From a checkpoint of a small transformer trained on Wikipedia: MLP 576 tanh GELU, 4068 steps.
Each number is 50 + 15 x the weight over its row's rms, rounded and kept within 0 to 99. Layers, rows and columns count from 0. The size before them is the row's rms in percent of the matrix's.

# up: layer 3 MLP up, 576x192, rms 0.181, rows 267-283, columns 0-95
# down: layer 3 MLP down (transposed), 576x192, rms 0.174, rows 267-282, columns 0-95
up267 102:63 33 85 55 45 70 72 28 43 49 43 25 42 76 54 49 49 27 50 58 68 37 67 28 32 64 13 43 28 38 36 35 24 66 41 49 37 62 68 42 53 68 53 33 44 55 67 40 52 42 73 50 61 47 53 59 65 41 68 49 50 79 68 78 33 72 63 20 60 40 48 55 23 40 44 63 69 47 42 94 43 51 41 37 41 53 48 66 70 35 72 55 48 49 38 54
down267 109:52 25 56 20 55 48 52 76 36 60 40 50 54 56 60 65 50 18 56 14 62 78 29 39 44 54 34 25 23 45 34 46 57 55 22 49 41 75 60 54 56 39 62 41 36 39 42 52 50 45 41 45 71 55 49 71 46 52 43 25 48 28 22 69 55 49 64 59 71 49 49 61 87 63 35 35 57 58 56 60 30 49 27 38 60 42 40 57 71 42 54 72 60 29 55 71
up268 105:52 39 40 97 52 45 60 61 45 54 49 67 51 70 39 53 57 70 49 45 74 50 54 31 56 75 62 26 39 39 52 68 30 81 47 59 68 36 60 75 55 54 78 72 49 33 55 53 44 58 54 62 55 54 18 25 48 51 60 29 56 48 22 59 47 40 46 62 53 34 32 51 47 37 54 80 41 45 47 59 43 43 40 68 46 58 38 14 37 65 32 75 53 39 73 28
down268 103:36 44 43 50 39 39 54 39 48 51 28 38 32 40 32 43 58 52 29 33 35 42 44 80 37 25 50 73 57 40 46 41 46 43 43 25 31 60 36 69 51 59 81 50 60 36 84 15 33 39 41 58 75 60 31 28 11 65 41 54 46 60 43 40 66 22 72 40 55 29 54 39 38 23 31 51 54 48 51 66 35 49 66 47 57 38 48 61 38 40 49 44 62 30 53 03
up269 095:57 21 61 52 41 40 58 66 65 56 38 31 61 11 37 49 78 50 55 80 62 76 07 37 28 37 55 45 70 50 53 58 58 77 46 54 61 37 47 51 50 41 40 58 47 76 69 53 44 26 34 56 73 44 52 54 73 56 50 48 50 87 61 35 43 30 50 69 36 40 49 30 54 66 62 45 41 95 44 95 68 64 36 49 53 64 45 46 53 66 52 62 55 43 46 35
down269 087:66 46 57 26 51 34 49 36 36 64 51 55 41 40 51 96 44 67 55 61 46 54 55 49 46 49 38 42 53 42 49 26 36 27 51 40 41 59 40 49 50 60 64 38 51 70 26 44 76 34 34 34 35 22 54 38 32 30 78 40 43 32 62 62 35 39 55 40 57 33 68 56 37 49 61 49 46 48 56 48 34 43 53 55 54 48 32 66 35 73 44 83 50 56 49 67
up270 091:59 48 28 44 55 51 40 58 58 55 29 37 63 39 69 64 46 49 40 35 22 58 62 53 39 47 37 57 42 72 44 76 41 67 43 41 64 45 32 20 36 72 59 75 47 35 63 60 46 72 40 45 44 29 45 72 54 45 23 56 70 46 42 62 67 31 44 47 40 32 11 62 53 27 41 30 26 50 58 71 49 78 31 74 51 93 53 69 27 46 50 51 53 18 52 65
down270 090:60 44 55 53 49 44 46 19 41 45 69 49 39 68 57 71 32 48 58 39 71 60 34 45 64 29 35 64 57 50 46 48 40 51 35 59 52 70 70 26 65 38 58 71 65 44 31 73 30 49 46 68 65 77 42 42 62 36 49 41 46 31 45 61 59 24 19 23 47 76 31 33 77 64 73 51 38 44 41 53 59 75 58 69 41 46 33 44 66 42 53 41 59 56 47 16
up271 100:53 47 78 50 49 45 67 48 26 69 42 34 53 67 60 62 82 70 66 22 65 56 70 47 29 46 75 51 27 62 68 70 29 62 56 26 78 36 43 40 55 32 56 46 63 50 44 36 64 66 48 54 22 31 43 50 53 13 38 37 50 86 56 58 46 41 43 74 73 72 32 57 12 51 39 50 59 62 38 48 49 48 43 39 60 56 47 33 38 51 69 60 54 66 48 45
down271 101:24 79 66 75 43 42 29 71 28 43 59 52 55 63 45 34 42 65 37 27 36 68 48 72 58 53 59 88 42 27 49 66 60 56 64 35 66 74 60 57 66 55 54 64 34 18 72 69 61 75 61 92 68 39 45 48 59 62 27 55 44 30 36 44 57 59 55 64 33 34 48 42 80 64 34 34 42 40 34 32 65 53 25 79 90 47 51 65 33 31 34 59 71 41 26 48
up272 105:27 63 36 35 80 51 43 83 69 34 98 71 05 27 43 54 44 49 36 53 61 82 74 56 29 25 54 44 40 62 74 49 52 39 53 79 54 44 39 40 57 51 38 50 56 81 49 77 40 34 42 53 72 44 92 58 20 37 33 57 66 67 38 49 48 41 52 24 68 27 42 45 27 39 41 62 63 57 74 21 44 75 61 43 64 43 57 38 50 59 45 48 80 60 50 53
down272 103:43 47 39 28 43 57 64 53 72 79 49 51 56 62 60 54 58 55 63 40 79 40 71 26 54 65 38 08 52 61 27 46 54 60 69 63 57 89 61 46 28 45 23 70 48 79 55 46 52 53 54 67 46 37 87 62 52 59 66 38 55 53 38 46 50 63 60 30 24 70 46 56 67 42 63 65 33 50 52 89 58 09 53 57 51 79 66 49 47 47 68 41 50 35 91 43
up273 095:37 30 73 77 61 49 52 30 60 47 79 37 32 73 48 66 65 33 61 56 33 30 35 45 63 57 40 34 37 41 50 58 36 41 57 48 38 42 25 44 78 56 34 45 13 53 82 39 61 62 18 51 55 38 27 82 30 48 50 27 32 77 29 73 62 61 58 60 40 49 44 58 64 71 19 38 59 58 35 64 61 34 37 37 54 78 59 45 45 51 53 89 51 49 43 56
down273 103:59 46 66 71 51 49 44 71 40 52 66 26 45 25 29 55 22 56 63 71 68 45 64 57 43 71 31 59 40 43 54 57 77 34 82 84 55 40 53 59 39 40 32 50 62 55 57 46 65 36 93 57 58 82 55 30 51 45 31 57 36 52 67 31 52 46 28 74 45 49 61 26 16 55 31 36 53 81 45 66 31 48 54 82 75 40 64 68 10 36 70 63 29 51 58 39
up274 101:60 86 64 49 47 34 55 34 20 60 55 61 60 56 53 38 30 44 35 33 58 77 20 35 34 64 44 52 52 32 40 23 33 38 67 48 58 64 50 40 42 53 39 49 52 38 61 40 41 45 42 53 51 42 23 57 64 33 51 54 51 54 60 64 34 52 24 79 53 68 54 52 26 42 66 53 24 85 72 58 58 59 50 75 71 22 59 66 48 47 54 87 59 38 44 53
down274 098:66 52 58 75 35 88 34 66 59 59 67 47 40 57 49 45 58 42 58 53 65 36 42 85 52 26 51 52 46 45 51 57 40 70 52 44 52 54 87 45 26 49 62 69 30 59 36 49 42 72 49 60 59 38 31 31 63 68 36 43 45 59 43 45 45 37 60 58 59 48 62 52 59 72 26 48 51 24 45 75 73 38 51 57 36 39 78 49 70 53 44 20 70 55 53 58
up275 106:67 63 38 33 47 45 64 54 60 34 56 63 51 23 43 50 54 20 74 45 47 18 42 57 64 46 53 53 35 47 74 80 83 29 27 48 75 59 43 22 32 80 47 66 46 36 54 58 49 65 73 44 49 43 35 44 56 23 58 36 44 80 58 43 39 52 29 56 74 35 30 70 63 66 51 54 16 61 55 25 33 68 28 34 33 51 43 67 35 51 57 48 37 35 48 41
down275 100:42 60 40 41 31 46 48 46 48 33 54 67 87 61 48 55 33 45 73 48 51 61 51 67 39 60 74 46 50 57 37 43 12 62 62 38 73 39 63 29 37 79 27 51 36 67 54 40 75 63 11 43 52 36 60 43 68 38 48 37 53 42 42 14 61 64 65 73 77 38 30 70 82 51 78 45 38 47 54 44 40 41 59 53 48 66 53 26 60 48 73 70 52 44 71 71
up276 100:47 54 35 28 53 53 33 56 00 57 59 34 77 48 63 72 55 80 78 64 68 72 54 50 54 61 55 35 31 23 40 52 42 57 33 32 40 41 49 43 89 43 44 46 41 41 47 62 74 37 47 86 49 46 43 56 51 40 93 32 33 53 59 57 69 69 13 28 34 41 49 63 24 52 61 54 60 27 41 61 53 57 55 34 38 58 37 38 59 57 47 71 42 36 50 25
down276 100:64 66 70 47 61 64 54 68 63 27 39 46 35 53 56 62 47 40 40 67 44 65 45 56 39 62 46 53 54 90 48 76 43 77 17 31 59 40 48 56 38 63 42 37 56 82 43 49 48 52 25 29 54 36 29 54 62 58 67 71 13 27 62 52 48 78 60 62 63 79 59 38 87 54 52 35 31 59 66 30 49 91 44 66 82 28 59 68 47 49 51 62 52 59 60 55
up277 089:28 39 54 52 43 58 75 37 29 40 34 71 14 45 73 46 20 44 42 51 47 42 40 32 80 76 50 91 57 20 59 60 30 17 45 15 34 81 56 72 56 67 70 52 56 45 51 41 21 69 45 49 45 64 70 47 51 52 66 45 65 37 55 78 63 55 65 68 38 33 35 69 56 55 28 41 38 69 24 71 52 75 24 25 57 46 70 52 23 40 85 52 30 45 62 50
down277 093:54 80 46 42 51 42 37 63 68 37 36 40 59 38 35 56 58 58 61 57 52 86 66 27 31 28 64 47 54 58 72 68 41 51 17 66 63 64 62 38 53 35 52 84 56 81 35 52 69 43 55 59 35 44 35 64 67 44 59 34 45 45 60 53 62 24 21 90 32 18 53 60 54 45 47 79 36 28 61 32 51 61 49 12 53 60 41 43 60 54 41 84 56 55 46 76
up278 107:51 61 60 62 44 58 47 60 47 56 74 70 34 44 45 48 51 40 75 63 31 52 39 50 43 46 78 39 49 75 49 57 73 57 43 50 37 27 66 46 30 49 37 64 55 40 37 70 52 19 11 72 66 48 46 48 31 41 28 51 47 43 33 55 42 68 46 57 64 59 40 39 56 64 51 56 54 54 28 30 62 64 37 35 36 39 28 38 57 61 52 66 62 20 49 32
down278 101:68 24 14 49 78 23 64 38 37 59 68 44 42 26 35 41 56 65 41 40 55 28 23 44 51 52 66 58 75 42 23 27 20 67 55 48 31 46 82 28 47 57 62 30 62 54 44 84 22 64 56 35 44 54 63 27 38 46 43 46 56 43 29 40 07 60 38 35 31 78 37 63 63 67 42 65 57 53 64 71 33 48 44 65 46 64 55 45 52 68 48 56 49 48 57 45
up279 087:68 39 16 50 27 61 68 72 51 58 31 67 49 46 54 31 41 70 40 50 68 40 55 46 60 48 61 39 50 70 51 41 40 53 48 51 46 24 41 63 31 34 53 59 48 47 18 35 58 41 44 37 28 60 68 48 36 76 48 49 39 13 57 42 48 46 52 51 71 36 42 61 53 69 92 42 72 62 43 46 42 56 43 58 68 27 53 18 28 48 49 50 64 50 40 45
down279 096:42 40 58 41 65 25 45 62 56 51 42 85 55 45 41 53 43 53 40 77 45 41 62 50 48 65 86 53 34 48 46 72 40 50 42 60 60 69 47 30 80 64 22 76 34 57 49 42 18 56 54 28 53 44 58 58 61 63 74 43 57 32 59 27 64 31 36 55 34 69 44 45 59 67 42 55 36 38 20 34 20 63 38 63 59 31 75 68 48 39 50 55 71 41 51 74
up280 104:54 47 58 59 43 16 48 33 61 42 34 59 79 50 50 68 31 60 46 55 46 47 26 64 32 33 40 78 44 49 64 36 44 30 50 40 40 65 37 55 64 39 55 31 35 56 28 84 58 29 52 41 77 44 75 77 88 23 55 61 34 37 41 61 58 58 46 93 38 39 19 22 32 56 29 39 71 79 47 58 56 64 61 55 22 54 56 51 37 49 59 46 51 57 36 40
down280 091:73 52 68 61 63 41 74 45 37 38 63 58 78 40 55 64 60 70 55 53 54 41 58 45 52 73 58 47 39 00 26 66 52 45 58 66 48 63 39 55 44 22 23 72 59 39 28 57 65 53 36 63 28 48 44 42 84 52 62 52 64 47 58 54 60 68 46 45 41 51 27 32 33 51 48 46 62 42 80 17 79 48 69 52 44 74 69 45 76 38 66 34 56 70 45 25
up281 104:63 35 64 61 45 42 28 67 80 74 56 55 56 76 41 40 51 35 57 18 33 34 53 52 60 35 37 46 56 44 74 40 40 54 49 64 60 46 37 44 36 58 78 56 53 34 47 22 52 47 63 50 42 73 38 57 31 39 49 36 51 63 60 90 17 48 63 44 66 63 43 84 41 68 46 34 63 48 40 67 55 28 59 30 38 60 52 45 25 54 43 61 63 80 34 50
down281 109:48 69 55 47 35 49 46 29 41 40 30 41 33 35 17 46 63 56 32 41 28 58 80 41 52 33 32 59 39 79 72 48 40 37 49 46 55 49 28 40 25 53 77 47 58 70 31 42 55 55 27 37 41 46 54 50 45 75 24 62 50 51 39 74 42 43 49 37 58 65 69 52 59 79 62 70 48 43 47 63 60 43 46 62 24 62 53 58 31 62 49 44 53 60 32 76
up282 104:26 73 83 56 41 52 49 62 59 74 48 38 16 56 60 54 30 18 83 30 50 50 40 47 45 45 77 55 37 61 75 61 44 39 27 32 42 49 58 55 33 44 47 63 60 42 61 37 94 30 50 62 18 44 27 58 44 43 17 39 58 52 65 37 17 42 70 51 41 45 56 51 42 39 71 45 55 58 45 63 62 58 45 51 41 67 65 60 41 46 57 39 62 48 70 17
down282 103:45 52 76 60 41 36 67 54 57 43 49 44 57 51 79 40 35 57 43 68 29 46 36 53 55 27 49 51 49 47 47 53 55 40 19 48 45 61 67 76 41 33 44 59 46 59 38 57 45 58 45 38 53 72 68 34 37 56 38 42 44 51 51 54 51 38 57 80 44 55 47 63 42 29 57 46 29 36 60 52 58 42 18 68 34 39 42 65 54 58 52 79 45 37 52 29
up283 088:44 63 19 29 72 40 40 68 56 49 44 47 42 51 35 77 44 48 23 69 41 57 30 44 54 63 71 73 51 43 71 41 46 70 31 63 42 72 54 36 52 49 48 36 38 70 43 50 63 59 67 43 58 49 54 50 58 56 39 77 55 04 58 47 60 79 67 42 45 41 28 38 46 80 59 67 70 52 39 50 39 63 47 70 56 47 71 48 58 16 30 18 73 57 56 48